Weights of a small transformer language model.
Size: width 192, vocabulary 790, 3.89M parameters.
Architecture: LayerNorm before each block, attention and MLP in parallel.
Training: a variant of SOAP for these matrices, 158M tokens.
Each number is 500 + 50 x the weight over its row's rms, rounded and kept within 0 to 999. Layers, rows and columns count from 0. Numbers have three digits each. The size before them is the row's rms in percent of the matrix's.

# layer 4 MLP up, 768x192, rms 0.284, rows 651-687, columns 0-191
100:482477449572539492406446661509544489502498519434529314464548424547577544456461487479491381463386513647511496475462488558533598464526473590439489479568580542513522526525549451532491524494495440524563552552483453514465493504466473480558493531606486456533484467526471476522467539490499551495534511428484393595454509555509492531468496512489502530587496483607510469483427434505510539423463543419564471573491507436638491533505473528527493463447484533509481484527436509500505455424533488513566435535509472491555509511535437456515476492466358538487502431494515558434491491410429539543
097:524515457538332488464509477528517524515479488502472546475458469547549557478452475608486517411492372469431485477557590466524470451592472506562553417507604451533512493554487516450474549558450446586443511445516501551476501480528514530479483607503450478459522412515525466492538480554494488570498510528520360485459492453533545514519535438471470491521496437579546453491570493514508458447522423520447550493380510416477441442499514542433490446427499535470486391419599543485503579555562458398530484487551493488591544548617579523442553478502514608572479498482456471466503386512519466529
088:406461520446457490574510470467544515542487495570600455392541523476471597598472504515438606420467487576556480535537586465450450498436469481589518419450528493498496568418549517508479474553517521545563481496467586431515489510428511554503498507470544497629518415497494424476486429484456447447442467530485481465443496363523497515508494509495552511429501556467500519519465463519483495452608412473409445531533534561539528512513530564505526428556498624517538439457485530652458513493463505539505492444538399471476464393539525571531482445537480589513580528508470516575507520421480587511
093:444560453536455452561503579526533488523568481455562499413444366494511504564510518471457451531466472537571533417528506476460581506446482452570406509551465499527446512500421549470469521556546482488552472420574479526422449539552389540377489478419514494587423474458634562480485517462507630439616500428465452524459420550447518519509526536557477473538512526518454569551517452584590491519498547481500417518400480522576532491580520485489550466542479594535423480508513456487514452480548457522497540458490599606568505535526501440579559517528536504491491476514479447455405440500517471501
105:483495526548473540507598455466569563566521530525444526510522606560407478495528510532458480508427499396480446423396456482485477512550513491435468608504470518497445585511521418577449560479493469510432480582434539436531548446533510525478555563505458519467510441546531570471593534528542496539501493489516549520496461492541473432480479420539518519442473516574490439523496465522388561500494476455512438514461478528511484559541477419500561518462471480549472401474513556513439619440614389554552426429511426442360531484599592438595499491574530507528583491441452503463459543473447447475
096:498443511570505487498525487586607472475513547444482499552499497531471498453543364459444476521624441494428467474413535500541486525579511464463463541515498487507464516456576461544520511480550436452509521585467567500569484468525502475552507468519411510528495404474417483503532469508556536432569503518490532401544445550483558491444494514468500578496585465424517505428526543570456481412434502532524493479580542521503516581547557523473460486535466399423540562492514450405450498566514447439538449482637522546589471429573472483512593523502590634481593463481586566477554537507621500475
094:511589525542424558478641515432513440557498500542502549523506538529441552578443578433424536492482556468443482466559582565472582537448503443434514428548558450560450498552519509474562475458443558485457555549532310495502553441485479531468544514559468552477483490600595548499499455480475466582475482531467437570506497469481475576440557517509468485552447492475572550561497522502523483526518466471547531542451541493512429420360462465512527438478512498450519485465618497489519507445408572405487569478606531506544504519424499503533570484461442505494424554570501534502488564431592509500
099:502439490561497503477511488481531507454445518505509540410490529412504522610465502460523417527607467493465465497520425513584497419518521558486553506419499463519400447539497496489538583526500463489548536430532508498516519426518526527519506461561383538518522488530496491485560536532465571513624454597490599489459564514438555416495479559478455430481545436565450504540460416369484598537590486487469569488465414481537571374545510445389454414569493469527504484485524452550457575447393501463423490460552487521487500477402511431523506514555477534466442603487513589456484502505472434439
097:486581621540486574509522525526503511464408482562457488596476487473591522480389437513497484558482536451528501534489555483498486489489492530502463545354471435544553442475464453437421507561491467504394628433483558533467541515566506465418495508598550498475502426505500469514536522430475460458395475558520519440457548552475471560502509494431552432498543608535493498530500469476530461543503477581492446503501462423412634472542606563455454575517583531481505548514533476461498543431485483509574466450508590569437480429458500487439523498531593567466516405508490520427583489524495455410
106:481469509411473499644475491525507526486504557513426548489481503438551417553559502505446491449352562549491502487470514451503471475612479496448542512432496464438529504513502539568480559433488465425596439537557544474548558467508504528428478517571667492510433486510468488499454473511531506429470400574514539431435493513534472486443528564432426502531449504505398483485462445440529406402519500597466509515472418532468551565437489435581557501534517529584466508448513516473486456519481434441595510454497497527460518464573510419530497492513551470461599425437483450449483513643464567492
106:463569539459381523581493563476575468465472516550574616552502466512468607422537387480546549397500442580478562487527468453531469535569487449432492469428514577528437511497434489460424468546632501381510381548480495486482465537464497464465504526500448455440451516481522479485495477458578469532544590555449472493510541475454456507534417519373538493529412504503506557353536461517404564490495553518489535533551518447501476550434475552518521498401512539469526542479463463482551481513534514514484491552457521580544564533464497559541531484438541463447595493638506527482514504554482554524
094:417531545508495508495508525468554423520538423508458487495485387464537510387494513378547513558479488628538486448519469523567526479518472581574467383528451515548604529426432522544460553504512558540472525498458483501495508497495491480570480471520491491535494458436506385464609584531548458599548587532400547513550535594495477515546537508438500521494526479532421519493520518550463528665539429549504489397511493530485516409573587519427531515486426489475486513476490487606475447404523508427489510536547427533424501602531447509522483517466472421521559449477514488562411454455463523532
099:440523550540530411529525606488389544596576547482522538534448502485453549420431479446482528463478434604538547463484476502576470464415446517430520492528511569452419496585502454505490453538511529487491532564544473452528475446539465547483524502367465460503468651514485492508507600486605504511533491566519526539455533500534613469581528529523517472528526447468504529475501460524548461502570441518419515419510493543509467451487461619438446542664432530547492502493432496463522429521464482519474532492509520557479563503524526531557545541513519508593414577429604413572571492476473543546
093:533492525598394477448538509515461616440569523538506534462494544495553511494525566512538525623470416503515444457543456523594542474434534529528573523482563453472556448410431606594431452504462493533454497510457514457498458536555547430537443563462574515439472552531450557521551545466486585524514563472520464500504373544494537423443568488486438548524385567509535417498478445468443416529447522532452495527446476481459492549525573429418395482477495498639485446534495593473559470466510445397503497510557536460514504443465458448547530512435445460500569497498515495429483427445540503551
100:550454504464591481517540512481488511453447557556499447564456499466515546549530509523443594447472457536485528477550381507529423490434395497484483505541503551497509622528553614525427467514497503505422437603485491425351588512477392494476525499532440453510500472495498492496553513495447557475485398504637452366531574546530526519522413507485496571567515568531438516457502550496407521488544521430519484419541495534436588620467431502410512537510478459494497519538513531478483589499459422594551504483535575502498476469442494521496515510440494507521438430484489521444502450509568504617
098:517424482409512481560499422456490455508522446528459431455406499467537499553471528483475495522449579408533456419498470527561488505512472573436448521503503533452603499504465519508501518463571523534568523405542634492562603475487571372536554502562494413529552486559433504490449522478504565547425491583461541533469558506531564526441494536570459637423544436480474522448550548497475541556536416567484588408513518516514476523507506376511547467503523588528540502535562369449516449476520494453469430481611532566445552413502450563479545545525482471526546479510468467485506551481538493589
090:500541448463456472458563432552399595520436462475491450464460535572486540493467478454516431560505462512557440475524505380515437450480420471512420442481551517444504554548538430513506517489547480444528626544581495544505495421511463554580568444477507504559602501468538560522526488570505444502494544564450538459476542593485566500521555481489519442490535511514522515512506440457618462576500517488411403484471414418493519568586543580554543430450405563542484547478487526483397566571533400553545501466508568600488518440502458538434425492475412465505471473431481472462405551514529486444
100:514553526460578402464484517441441555474492540474499519516514484458545411385497509527492560544432444510505393567525456470497575569438479602460492509530542550459473509484559498418509457540599534500557518535501528476449451588588427449512568577499447512545528474567411548580444442467455461547558530533522441434466515497493582468613568520520491448479552507487676569476591437541517591445496555410500409546514518556493542424528510550428497465538489508556488505415544475510582498554519473530442492469514536474448523461498409446560530532464464523486479516444566545494450443591447461495
093:548461521490480486496508507579465549544485464508449526404527544532467473554449426468516542503487468575571537542436441471500469481506513488587631493505423563489508535465497569506435539526506471495466444481442537472557556429505465412568469414614454516519497467569465506466533512492527554567503498516490477454389588495466499581465488456469467507522434528644490610439489518460558448601583478477564560446481497472436468552440507481462483400576473427403594576467461547546414498495409524478575591482499558471442441500515469470568504519557570567497515475511585430536470403480471576529
102:461457533462458486484436655563507576486433545560570490490518524543508540412463511478448480462485482513505442560587481430505471577475388596542549409552534453478554566461507590467548515464460503566520441472533450466378468494525463561464477542401530457451633476520482548474460479522506418501546514469450510524493488546466519457432540468443503624489469503529473534468479469443543433413486521462528499471467453463490488544550527416535618453534550461464577461495526488463593442447540504438526551466559544479542571467543438433525478540537440619491563474437513567561533412536516593483
109:520570589446407460484516377486490502506438461508521484512547613556525594421508442474507490540531443579526552538379413530421524464552566490484573487569501534464478459501562591525501458425558499584514507406485518468519468545505455517474407516598526546421483465535485426499625572554503519549603453475478543583431468530480508411416480516593525493474494483597484512440481487521528535523497541570434515508524533543464476500546432517514418476532482392559483508537559530492541548512465510602511496479546602506521537448422511511493460512453491390508480485517441446481487434437469391464
096:488471560552469457487434536478465512513485503532554523561568507479519539502493490458635526494477530513477542501558509443480539524498604484509475441495442500515580491444460545427438475527466595537499385516527528474457425611398498452487495467504509494527476488505567479526499546548452498552471520534544640571519454588558450495667516506452488549399478498486408461510462537460478429548502470451425463566560552483470387462447448455449506554548344541469502572501471492539445458541498454478515490403588427450389456521533504553569545601512481488418500490511497567441541450525464455532
099:442497473451467503546622524521543473564449468367586542545481540502543492550471555459484550510463504430434494458491480491414475563395615540551480494408500541486467383498489527510464578461466465368522486618522486583483457543570551448474502518484483556421471549407486502582496445484461528416495491551548424501513482577521532387510473548392461473587508489399403518470418459534632537478525481570494564469467545474543520515459466503465459455497452493450494490539542467527615586483492559492565524484497452504510465464540500548474531475482549500511536415488538530621492492466506474509
102:483438461441517502507563533445531475513425494461460461470501515572436522508579504616492474464515495548463505431495488599632507477477576469423507424435588486473398480453507477421551517561564442450434549496563418502520518528509473517495516567530558489536514553635591444407474404453484513477566472547434514460548470521510413466554474543487519517511479515559582485513626536510515500400498512409469503452439437484565524521586453536527534499518543568542524546395582526472528513575438534607530424378511470498466518519495493464603409515540512547481515517592553470487478545494509515504
106:497424551469440511531569456594480498406508427523557533552556514506460507477494510637486476368540546492596511413538454536471446530512553485531486526559471478561416589463410470493484476510508378502554569473443514510547520619562525508509523487554468426539528600531475419500430558395536406459461564557536467536516481550501475473513538469453440448564534550518475504486471531473439414495512442472492553526490505498432550456465529496477487505494492524470577578563552531401555523462444437488541542536560509422473549453520571556454527484479620599532464502546545470401448462405552455506
097:482416502494465546482492498456473516505540611439607486453442540552534515427437464556525530517523498506501479518581478545447397388504552488407549445556476468537585558531572526573504414520535565488572576577509510578391573519496541411471493588513460553420547518461486489498586530567456516491506478491462576563475569440489421495558477508515454588472505416430501488568438506478537552492465484530604576375505540482411515539500433568528532444509495536461441495556524486528499530471504470564510480505525467477480485521498552450468419558426481481509524536527559454500383492634607520529
112:426560583550435525549476502485567496461487500371376447567558504635505493428475513513390472470430501428554553418549412598434466555478548573464517547480451496572437480477444429550503480504602485497471507429456526478606483538592502558412516514522446444480569524435496478551551556535521451542468464554535485532553461596476498559486541449529528470473528508575412489520507494483517471523515479442575512565507530508438541531476387480472510509456426493598555497588553436532520533485492488506511528427552538462442538489502492500580589483511571572564483522491538445431465574406480496491
106:471373538505440473640578557550484463480498618396524493426486520471506603467441527552509535572547472492549569518590512515527481519484501565520490539529477470506502450519560454508520535532475469458510543448506472506452574539480549541553409467551498487540552477508481598503481529506550513500542456437404595641482476546529562509512497560569377484483478486531474479481523520460456434448476520533460493467560586494521429472442455485478456556426416523419516467506438561581437501568546456577647428443518535455435408398464515479482472514460480505447552451525510450530538489515552515392
095:447471459522478527489441453457512531534435442557509502553537479514560553594520456481551404536494510422455531399378525568460457580572487534465445471446536451500540544464604516591494500493583605451529516374479468563421540566481522490420517491478431465539395488582588483480481433572471497456469601544561482582433535429529423554507509514536494442528481453542428518473440495494407501549529462476519513448599464507419541489470486509462575504483455572410599465569605506511491480542552481477504550463455531406507494435521502436549450489443500439532514449544497495576455490456529534448
102:463565510537580439509473435468509477513579514373555519455533471481530494588479521462532505519495448513499531541533489555543494546409446530540466521533489500515499629437584547483431488570514487457397392480464352482428535421482434593473568452517428502516483521570496505451428618509508491404496620484533450457475486542476554410514444537498399472449474577565504470481549509495512462464541582474442492480508533450492483383494525499512415563534527596501517482496510527494545380538557485546478454491448461547492471537541555529549583526532484473589572449519455433554449449589508537487
096:555590524455522546518505476499433526535446470512395469498498522544440448576472417439520590463509497448497444489571553517460535555463471525457474423506450577462574609496547484506481558495540455454548431375498507479494511473518501515569572527488444472466474459544577414452533506396558589527562387574486500532490545538468528555458562542471563480521577462514526499484445500491431531487541482508562539526402493489426408414473432481530587506484584557475517521651533436516467537530465484558501555466625442570511525563537481512552469517525500532501572403520577473549439426417557504451
101:419491508535397389533543542434530582470481485474446477505432561530523521492484573534601539457550416449557440548512520428534434459494492460487568523492531509532463606482574562554507534397517447541522501432499538456479597609373431481541485609428491502515457483458510481524505424487467479440526571565477563507425506539552501485571440523424557485417491461506446556516535493409540599439493521524479443528449499425541510539464495501491457545598522484398535506421487533545578483544538479476557583500597510549558479485448352511532462481481512496509463470573450496592481464537487510474
101:542479424586613498521618448464579551457532471520512407454586529515479515517480512395488462496458595506514442459470532449603439504462432491448404507607455477478540478509510481544533535483542479393478529566389431433469450465524560407520558460590581500551518474454473384455528433498513506516527473494438437535482502407566477530462585486511527553473564400521516478460546497401500494524539476569543444487500507480451461509516507497447537515413550497599618480489523506557509513516383466538451403440527557491483564456494456485503491546456559429528544491521507474609523502476549492458
097:498487486540517580454558494425452483467550490553565442541550478515591490512454518550474502460437531439404507449508483537518446525492518508532494508525525440493485395565590527518504497528511595463510465494471463504454570532529498547569452508524513567460477479510397495543571526513427476572501619485562555537570550497570610568477506502541473566456471478557604400469534605539499477472549433514493481523542543452476477601468517377498552571461415450577585395431578487487478461496482504404471473410484451514474458433404458531442527477477417459538504585610474582527424485458490459539
100:532535454498481532438454589535529481573528404491482488514501474522565539440591478531520581488537524527523453450540422525521494491556446628450509382375465539519400545446531485512494475458556504518505574504519477427430547477611449540493462507490610543510476546479504421449540420533413478548471531512520395484448520495577458483527500449532523525506485498497464428519573476519563433479473517539435508444502594554425528482442566579537494512445521574523481511478485501536430521446460532585557473504425469531602508422490548461608567528437545577419574376414524488505569446518525556493
088:519566503496455446542482476466552407572421418523471491507516532485518531512510512516538526587448548492582496534478476441550502442559609430532457526542617558514496526431479526448474409493472494503487454502511438620435440540486494522415439520491565515542436541477540518502362500458463504473482481441514581564442335432457409467426461497457555531486459530544482507481406425509534471467447539519532507464439470544518507521562509599526528456552409440444526555528576501558618463383521473587534471495483505528468531540412451484478492434592583493525569522558467502572462563501507483524
096:490557448568464475428507492466488472527536459566550515476516421481517527591559571545566583500481615550470483456536569476564532428520557561417493467501521506452494538461454456510542554426429476512520518493481506429473495446533500501498517534524474567446538474451540486531504555495517420450521562485624399491378444355497484502553493560476542395502471484442516528424495441407608467522467443470518500407483474542454481531499443570467477470487494536492550483433528464493430509499399480533433508520498583548513514474577608510478551615436560513400553467436603507548565509532536563597
# layer 4 MLP down (transposed), 768x192, rms 0.277, rows 651-686, columns 0-191
109:440460448532503537532594508440497433491520573486584454448472474504447441447438449529565403465497500513489525546416501574616514492531514477531461517420558590510467571440519492518569482490400548471482471499463463492395483496438582512553429512576542584468491570472520492512527570550490431485465502533503412555520568512515480496503522465484518554491503503465545550504506453542449486552497460615512537487535432464437552489530452453493589473549591524524539534508488573421409504433466644417500421535508501398450553520574441547522576539496473480403451589498423478478457411520621555538
100:499460400442611516571451561542545466452493361461498508524452439478526486565564436530462476540579450516537584492512664562498500520440522515527477495413539396413516515498478457544550571471599575496497418560472548560577503486457465517534550457513529515495533507602412521531511472429475556466495417475580499557507519416513410490570473437458533477452472482464447506534537582480419443490522572560461481451526499508483432517474535504452515592462477440481471522501508494403502473500436505493546497501489400579528455528514529510507513505518522519443576601417590519471486582452498372506
091:513512470522444476547401515473501584462497420450493553461431524491456421413542478562561526452569535520597431529518597557496458542558481424518539542472467413511411513430537507449423459572601471522502548448521543522501521458552523540460534462384484512485488451504533538433395503562450456501537489458426542391446481446569528459476472512502573456478585548421504568484482569501449480502455481508542461512504492617494491486500568441498417430440556476571474451504559589470581366465508498509450537478412520521536514538500535468478612543563591498416434507520499581448438459443518502493
103:494472523476537569437585425400419473456556491530493586467571477481412458477486492571446482463477459540569467453615389451493394519469535508555470505448474524482513463497515476494531462495504507521475511567524484494529557432628680539468484457452554524498467500550532452478509508573510440502446581493494489444518462516407516467494510592529508451587462542526466505484415446449546488472547480494455488454466520573594540439602505412541502423520467393538518560527547519465542471529528482514545504465560490540596489465612502520485324545451518487549446447459502479560500498552556435468
103:512479483514484425552589433471408569480558500469501503492457449461547516489438440516476523520408452482523459543474453539462592586518451504494530454436409427457515508466424505448468534539522415511435495508564579544485608392506454508582518425479523540489563556448448370493519511578470433501418489469505441545462475500595589453504487474433490503455523441577534536466468511455521566499494534400468473509413507559561491464571431549460529551480505527516496523540441529475564508472507446528521564569553391442501483508493498402507454558448556549646515365530445438483514525492518395488
092:459479461527457534548447574465398546510415493601539532421563469461465487454483497517475502408440567622507545497533614559479493465433415557497500514483569435455424485459465522465506444554550559460494563431499437490436571542482503438503547556512576490477557585500595491525531531506387469528458480541531472589408496464501475559478387429496479498519462510570404449569530425447565494513587406496494503601455471490527545488491494458560524563426515536504468475557580504570472506506404544553519537435481505445511485528568600511597427501534455456532485465478435489518478509444514411552
094:527596517375543525499492482426565585420559498551487403511439476456638525489505426526575576499533535636454526580538542558509473436548575525394526458575503464496573494498471549500411562565433522529503472545448452514476507505557516518527395430559463467518567475477448445525469452489517525530476510497579555543429531498584523424555445441383532518462501471484495515474536596473458490447504550500498555433514424516475484568571505502423535545443467420528575505566495483574459516479545515492477530489540516469505477532565480446370535565478533513399441507496478436547414457484442470491
099:514492526587453453485542498473531451464494499516460528530513447600561465423471523550511516598429537577506521497516529420394490530498442422524523432462498509515578503562469442485459532538456528483449478432464417474571512490469542535446461537466496423542437539497494419497461535426526403468433446507569433420527408569430446542425557493463559559635552484584570560494492513605507427505488453440515466491516472515466520410572505453513546467581443507495466415427465396532504485525510500472512394578589447466523596523526501463535504538505544476567471461459533444527568440601451594483
090:510442555512573469409524506572493485520548509481451411501377464463507526427406531555502428535469465465512509484477524571563500582356502518508495633446535426473460485429446592494582489442531455475465463493475439482527508512506399441509372485521476502534506547519515604420492508488530521464460551533473454579523560532526465539535531467562427550477461476502508518545492491506477482484473509490496432425571434519537487486506509498601474575400482599514539418610471497426417521432553645545544545531490488497405548541468565466492498504541494516577503435489539519476452489380443473537
099:593508483444502422481526563492460508526506491462477456459490538537562538519516569489573506477520558544597451533473633486491437533474479522544562477470502549462440420557429494525481507459466561516466551497499551438469517538438463512501502463529515463536461470512528420488533580483419543507560536449467597518462507461551439450515500447583530351469488487585604511437531559521580575504482490468467484583499450497430467459462615451536506532390440541447482494558522427479428483549452443464524592514454540506467445483461559469562461387558483478683394419537496508471463493426437522492
104:490665387526481471507547463553406481417547662520578440521525426488516454462417514535507508574496451559558484504516441488412561538436511507554475497464505436503440498475559417489435527481486539496500528552466514493472584431472495521516502501515446507569506533514618430551546478567451487538403441435649543441431543540402535517442401424609487536454454501482436547547554451556521509435513482521478540548470504557435426537514509499534528430447479464512496579536479478494481529509499478493449452525565487447515454527430575571518446435433503502548517505540417527463492533561521488440
097:528465502525428543531538504438518604482562366570576527456544430497478485440509498545480527491620529490484455540481497412473386496517592472660528449444366534458445448485490538536475469523551517514416468506532571472523541511567597385557453518420480467552505548475483540569461554538513574478482533496518529549554514517548516495463460523537494510511499509586398519610450562533483529518496461501623458520533555420568531470507453502461520521485585435529530535523516448509461467497478509410492540473587456443497543437464537486490561497436435625479396562508521472487473461437467492455
100:479484546478488481502564384449438418464541453467495484446417499526601525481489553475488524545530526502538463542492524408463430463514461485508489471588525447412508495355486414562595537518511554497558435539555480463528583507560523521423540541466476468510466514552464498531572487511423553518381496505531511531515493535513455480516471585519585451554504544501502415455500445483490446461465585366543501466492531463497593507451447410490486566443590513508464492576452488527492567521464623588601461583515438597538452503439449514478507489525565606454563456412558504486494491568534464568
093:476490510570486494500561463415488422450466409451522494488478573553585581516516563493494498517483491467533538463471546543531418557502609439459512465509535459382477499601444422472507429484547481538563545543513431500437505424537508575444450465449599577407458526563504484438548516508520552485401472455556504510573547502538575464493625547523588576536478486485530431467451568619458399546519480455491479439515523531516579469567507477479498510439610418512489474561570551532486501564567519427442461501544553457548434576539479440544474501550476528566508586440429520548512534454440497511
101:504546490498475523455582387520555537513482540575536492612435484510529499472528455531556415502525405404529504477477500494408484611510585634530503471449518391514441440555394467541527404416498530495559483475495514527563495382528531462522516505563468526554488585565495570408477542555498465459413520527575437474607429416475469496451550527502469463496565474530532579627441551454403556568467461412447504462462559456525561502473491494420506472510496457456545542457424541414498538534473435530464556571519503534540495499495491540510423487581485535520541489510502451529549460471501473483
098:500487442511537512483489535581492535533539536510453556482477550452485474458608472458393507407463544468523565533478507406529542377494516484559494524493499506534490546471423600528428553479564460533522466525503395486588502623538507504462487459523421576442529553531432559397494591515506598561466500501508429457528393482526542508490509433495438591499501515409482494449493563569484490539454506533420435485578431494506517574555477581505583488531485623487512495502473561504576542552439503511575420437539396435469443567527480518491524535457591429501518454491575450594464483556454534510
091:471502465486518505481450448501570528514475465444497490556586474498494561402449525456522477527506517522521618524476505557544583502560499489507563477517519389475445438500390583490502485446532514469474509607603502475436457626482492497498455459550526533446407497484540512499455499452508481449582418510455504538475497549553511536488552502515498443564424477476533510443481532520489479567588533503528539448476540525384448580534508501587421549538603470614495441504562482448465525510468587445512477557417533439584442507490485581509448523511557535466463474638543518461555337522443542607
097:427512445496548532450372400413507420532448506395527571537512415471376504398496504513496554427584456591472418450570490449545501536418452493588593505478505501454486453572469410479477456488550529455489420559562515576538482542498529487509443480453455501474573513531515488427418518388542481522512422457496498477631533444593503614595500451495468510479514543381515512406434484456480463442561494501470505477514540548536514474557510493490549500518454439516445527499478488477566412530529491506504515507516476483586489567456470510433534521551480507479509470412598457533527492529446572465
096:453534569473485443526513507436433619519452508505481507450538459543502537559508605472554449515487576472472432500474599565466488582549582507450559544533482465520455415530552521387387513502489586543558466455555505488537436500557455498419505602498507443464428447466491534528422455537505450525604498503519570538592479448481483495448534525498509424499516449601454469535430507534514553506468485466648437451499512406492526495555543539529478554479434507557470571369415474579525578514500534557427528518393471498446475501559526566439437575443431478484536491417488488486468537549477497498
104:523441515459555551558501514523452362488536514559520431536479501458483469476382505571597587560539515553509440558438540424484478570445585553482540481582594441449565510536559539538476536497501484462458501530408577586565459535530568523465577484562427525499431587481453394501506460468477514589478495405438412515468489479531485476486491486492512465459510450464504512478551500542489519468434448524489408504453484552543500463450384444458483485495431556533464488481455427556533502635488430455466507521499463551530494521386449548453436552531520477529411519430508468408408466402543537525
100:536532546547621444536412445465530529527440560522474498483519449552415440504556399519571471446439581452405513459480460477570421434579532450493619513436420421484549481475475484520547392506501391516445442383536434565608449556448488466484549548593476462488517599408577526515495541574566443515511487412570575517547437460474509480504505439558458560467531457483510541476436564502552541463453530506544530577561551520528431523476578554503431403523553471482568529446454520493483556474465537537489493544512497473531432509466564564518526484467589515485509496531545475481533512453535488472
098:562435507538430500451502503527508591484515488521475489544523502527408577552441525572570468558614540520528532463572604428461481471460527485479470496466478435577533524426595415472459546420527476545446534497484518523470533427524489537531482451464534506510398453475546571482546494452582500415510506570584503512569526496435517412524572545543578505540503507467574505607371486456425478582488544543541464535458535515501483458550501510563442539467525478514479524558528430442440520512382407452381465536477497501454434544525451513581367536479478461521506582612442546545502465558541510531
098:574509448491525509526491417525471483593456477547521522450513544557500341483487474557529418458463540448581482557549561570497529631527416500505451538423556449424444527533506454472604458497479438485488484432571580475534514490520480519535503421490571610483460417538473530428526480507469563393513470501456498540479451415494478510494570474600494493524490473572512394439432487501532575478478550442504494541557484444463449527537530500442511474557556340461470489490481606452399496538505514512465557407407563410545466527485502435473480530495569501479501508475484429506577463439481564478
106:515536477485463500516477527492457524480522415559449531526573591518529503422465481440400533457529527490425450574435507529455406473445446463510535509521534441489501448479478509466494563513611526496584413657556527477530455569452533569477442503477527550564520526614495513444520515555439486515477511484477500461535478566519570413472496404555568543481473449460445561485521576510447515366483565577505481421499526442477476481553481572477604516462509449566509511454548549549588442447511435488531539456449460472516439411499543548421482465466404452506515645568465431532479475606514535475
097:581511554494508436533442452491598489489565464543534473530405509577523547527488555479556506421556479490633475544497597497462586435562498506442437474569528424561444533531530559501438430510509517583496417439523459503454454538482534486533502550438466632460512522495451525493442462507467453531481480418458460505490434489484384500466506498369499575432530433421495514529457533478511611567501446485529579481558492553510564513515570441465450421509486491525416484543430560524487542491505558514529444475612518497430536464487422561440501451561563498559460517384471592515515542543599481536
099:602488479448600500481515516493493496565445363549432545557457465440506436511578457442455615581531466547498518434409540497572553581484548527465480501382545437468508428547436470491490558512419486524480507524472437472575495532528550502511473463432513485447546584442474427578535528449504491537524488582453391501575570512488466458502520476439570537497486554500491528436545476468442492525483511482518445448566447500547541446478501498605456471467479531495538535492462453573581461520477573514479452478537551462556481491386458559459617557498491567481404454496568616566575448396507524523
106:397462431539475420520531525503548568414576509468454536552452470497537482481390415518527495442469465578531425555541494418516480545521524471425524563453482451537476562444547620543391524507482459508567422532541571538479479545525456456542462491529469575448497514533528517570483457501519436465594450427513515567529449505479491415532463530505506504386643487502516519481489511523471537566472449494527348547501463506559497450565442456529484493499572565472615568482457495567506573488485424546582517541598525512492443436449461402454580471534455519579453487463459437497517517491459412520
104:520446490485533471487424503605432540543545421497496516471528435497453494548529445554593607560487401585521398484535497504529574442496504507535464481492506470476510470528430589595567453533404430518542512534500521494450411533389419530476525455532446519526509481507569495514462558476494480512528505468546485521605540458522510509510517458476468609514490428377522562435447503500493530482473444462448519547434508457529522522390457527443443512506527482633548518482561528568503467423421485554421460414476479554470436586542556433514522505509469462514615557467449613438474490473527446383
097:495447503452514459422459523618476510459474435527513447514525525468536433534542433398457521490519442499421567575417466529483464521498440491477653516513449483468524524619466475511486492564495530492485442505470461488458588552539527530541524457467447415471490595472364576585486457453524519463473620539533486462581425478507480587488455544507481519559391526404532515611535510449469503494446513524536516486484445459478553444525570570428433519472500457479450490567422468500568504537517537528536450492422429478623406509516447451453514535533488557525510550530505623513529414468563474454
096:525504472492589532500521405571488549548511462495537565563484491539479461430411572567428342536537437480591452485482478481552449473567532524525523489513432538501519531488482498498465634566427496494537459548409465499529526500518493457520528595526364508455430498572478591505464534484500563422536559470577454603457483551612516458509547521446538537512421506536608512573488547452493444420554607465475449456468465491494565487515491525539447519510550482509515527428542469615488504565550534567520462463501551419497452438598459520465506466527519428468586480467533423539581458453532510498
099:471554514499552424431462516532480544565523499517578501518529489498443490577457602484486500482447498460479500557465461511618451489586481456457455410543404569415434493512481589519526476379541573420486483505526555516521484385589473464492514543428532547541500480472482530588423408428590484485506436436480530539565501544460622493533519487509418441452522476540495505517509470437609560596449479481532500406549477450475532543608540505467491617449405504492472552508496460528522437475574516466606479558499479493436528446551437415464535519458478416471509434475494477468526449522425454528
107:498469500489506355498558554598524479475486525537466422498459486499496543405485519533438542517538503469498552455478500491445405513402427426528560468527485533462463559540502521444590459421497520456526495550566547472536504503496538499442522466440430559482429419399475479552527509580622526528462615490419495508405511517446515502567434513422498508468447480548452413547529491481493411479465485490443554407494524498509571513458526487507505477512543522489500565492475469471512523499552433475498516529544417469471669434474411636466571464520515521449518521508372408505516610562456423516
101:449442400506529373568477516477532441459518485536540445591484552490499549519528549554494500512444549469580520577392525417564528495516422599509466461501517545477466445446518447564451519486440430467509477512497509426544484415462429533496535532509522589496472453422440414472466412519448500507483429475553511559407464513587563435427445511499539520438466455492500490474516574460487536552470547519521503494464553493487482433515395602517409490445521516509564546449485453551509538372416502496488405556471543459444536479528451509486623564523488516519517461488333427493528519483421540574
100:443619534525516434524480470448400519560532561504585472472517522502539478514546512512458513467462498454487481502524605531482563513659521528547459433444518485551323484531415519505490495531501506582507589483461527610515463482481522448480527592523536478543478597484498441520401464543529582447432460491490481546465538500491527502405462484491410451497616533532517531508536467425588505463411548467526483602536439552505545490535476426465479536470509487577550506481493452487439485455552570493462537635535412548468490537546533528414500490453564441445483482384566514513499558424540479530
107:470430486534485475539487560476547513465558531486494555500428518476518561589503548487562558509513527496405544513516548427593550534671593438497555500554531579495512550597454351503399519483435503455454489427507539514496469528563433495535479506524503499512557456492500562559439450517577574530551538512437540452460440483479450498450473467525452431489462452485546475491457459496469492555361535494547446537443515508481530567595498526519448490511293469525552554479505518541527502481601425501521484550518541537553498490458487573401525415523420424445491471469573456436495524508492491443
093:541449559640548437496530494525513441523462560471567567485410453551457547510492506431495525395523540471381528526602496426504514524491539522512438492415552534451422557500504525499462488479553516475469445492400482489484564404544477403446563460484531490485545411514499525508478552569575485562511466460569543529473462443628536630451454447451518490464479515493459594541521404471553478434498536443511439464592498496583510413450580475517517442538424557468518500594510469492453510559615514582519418505500430532617461535466558486498443519528447533467497548499545547504532508479547545534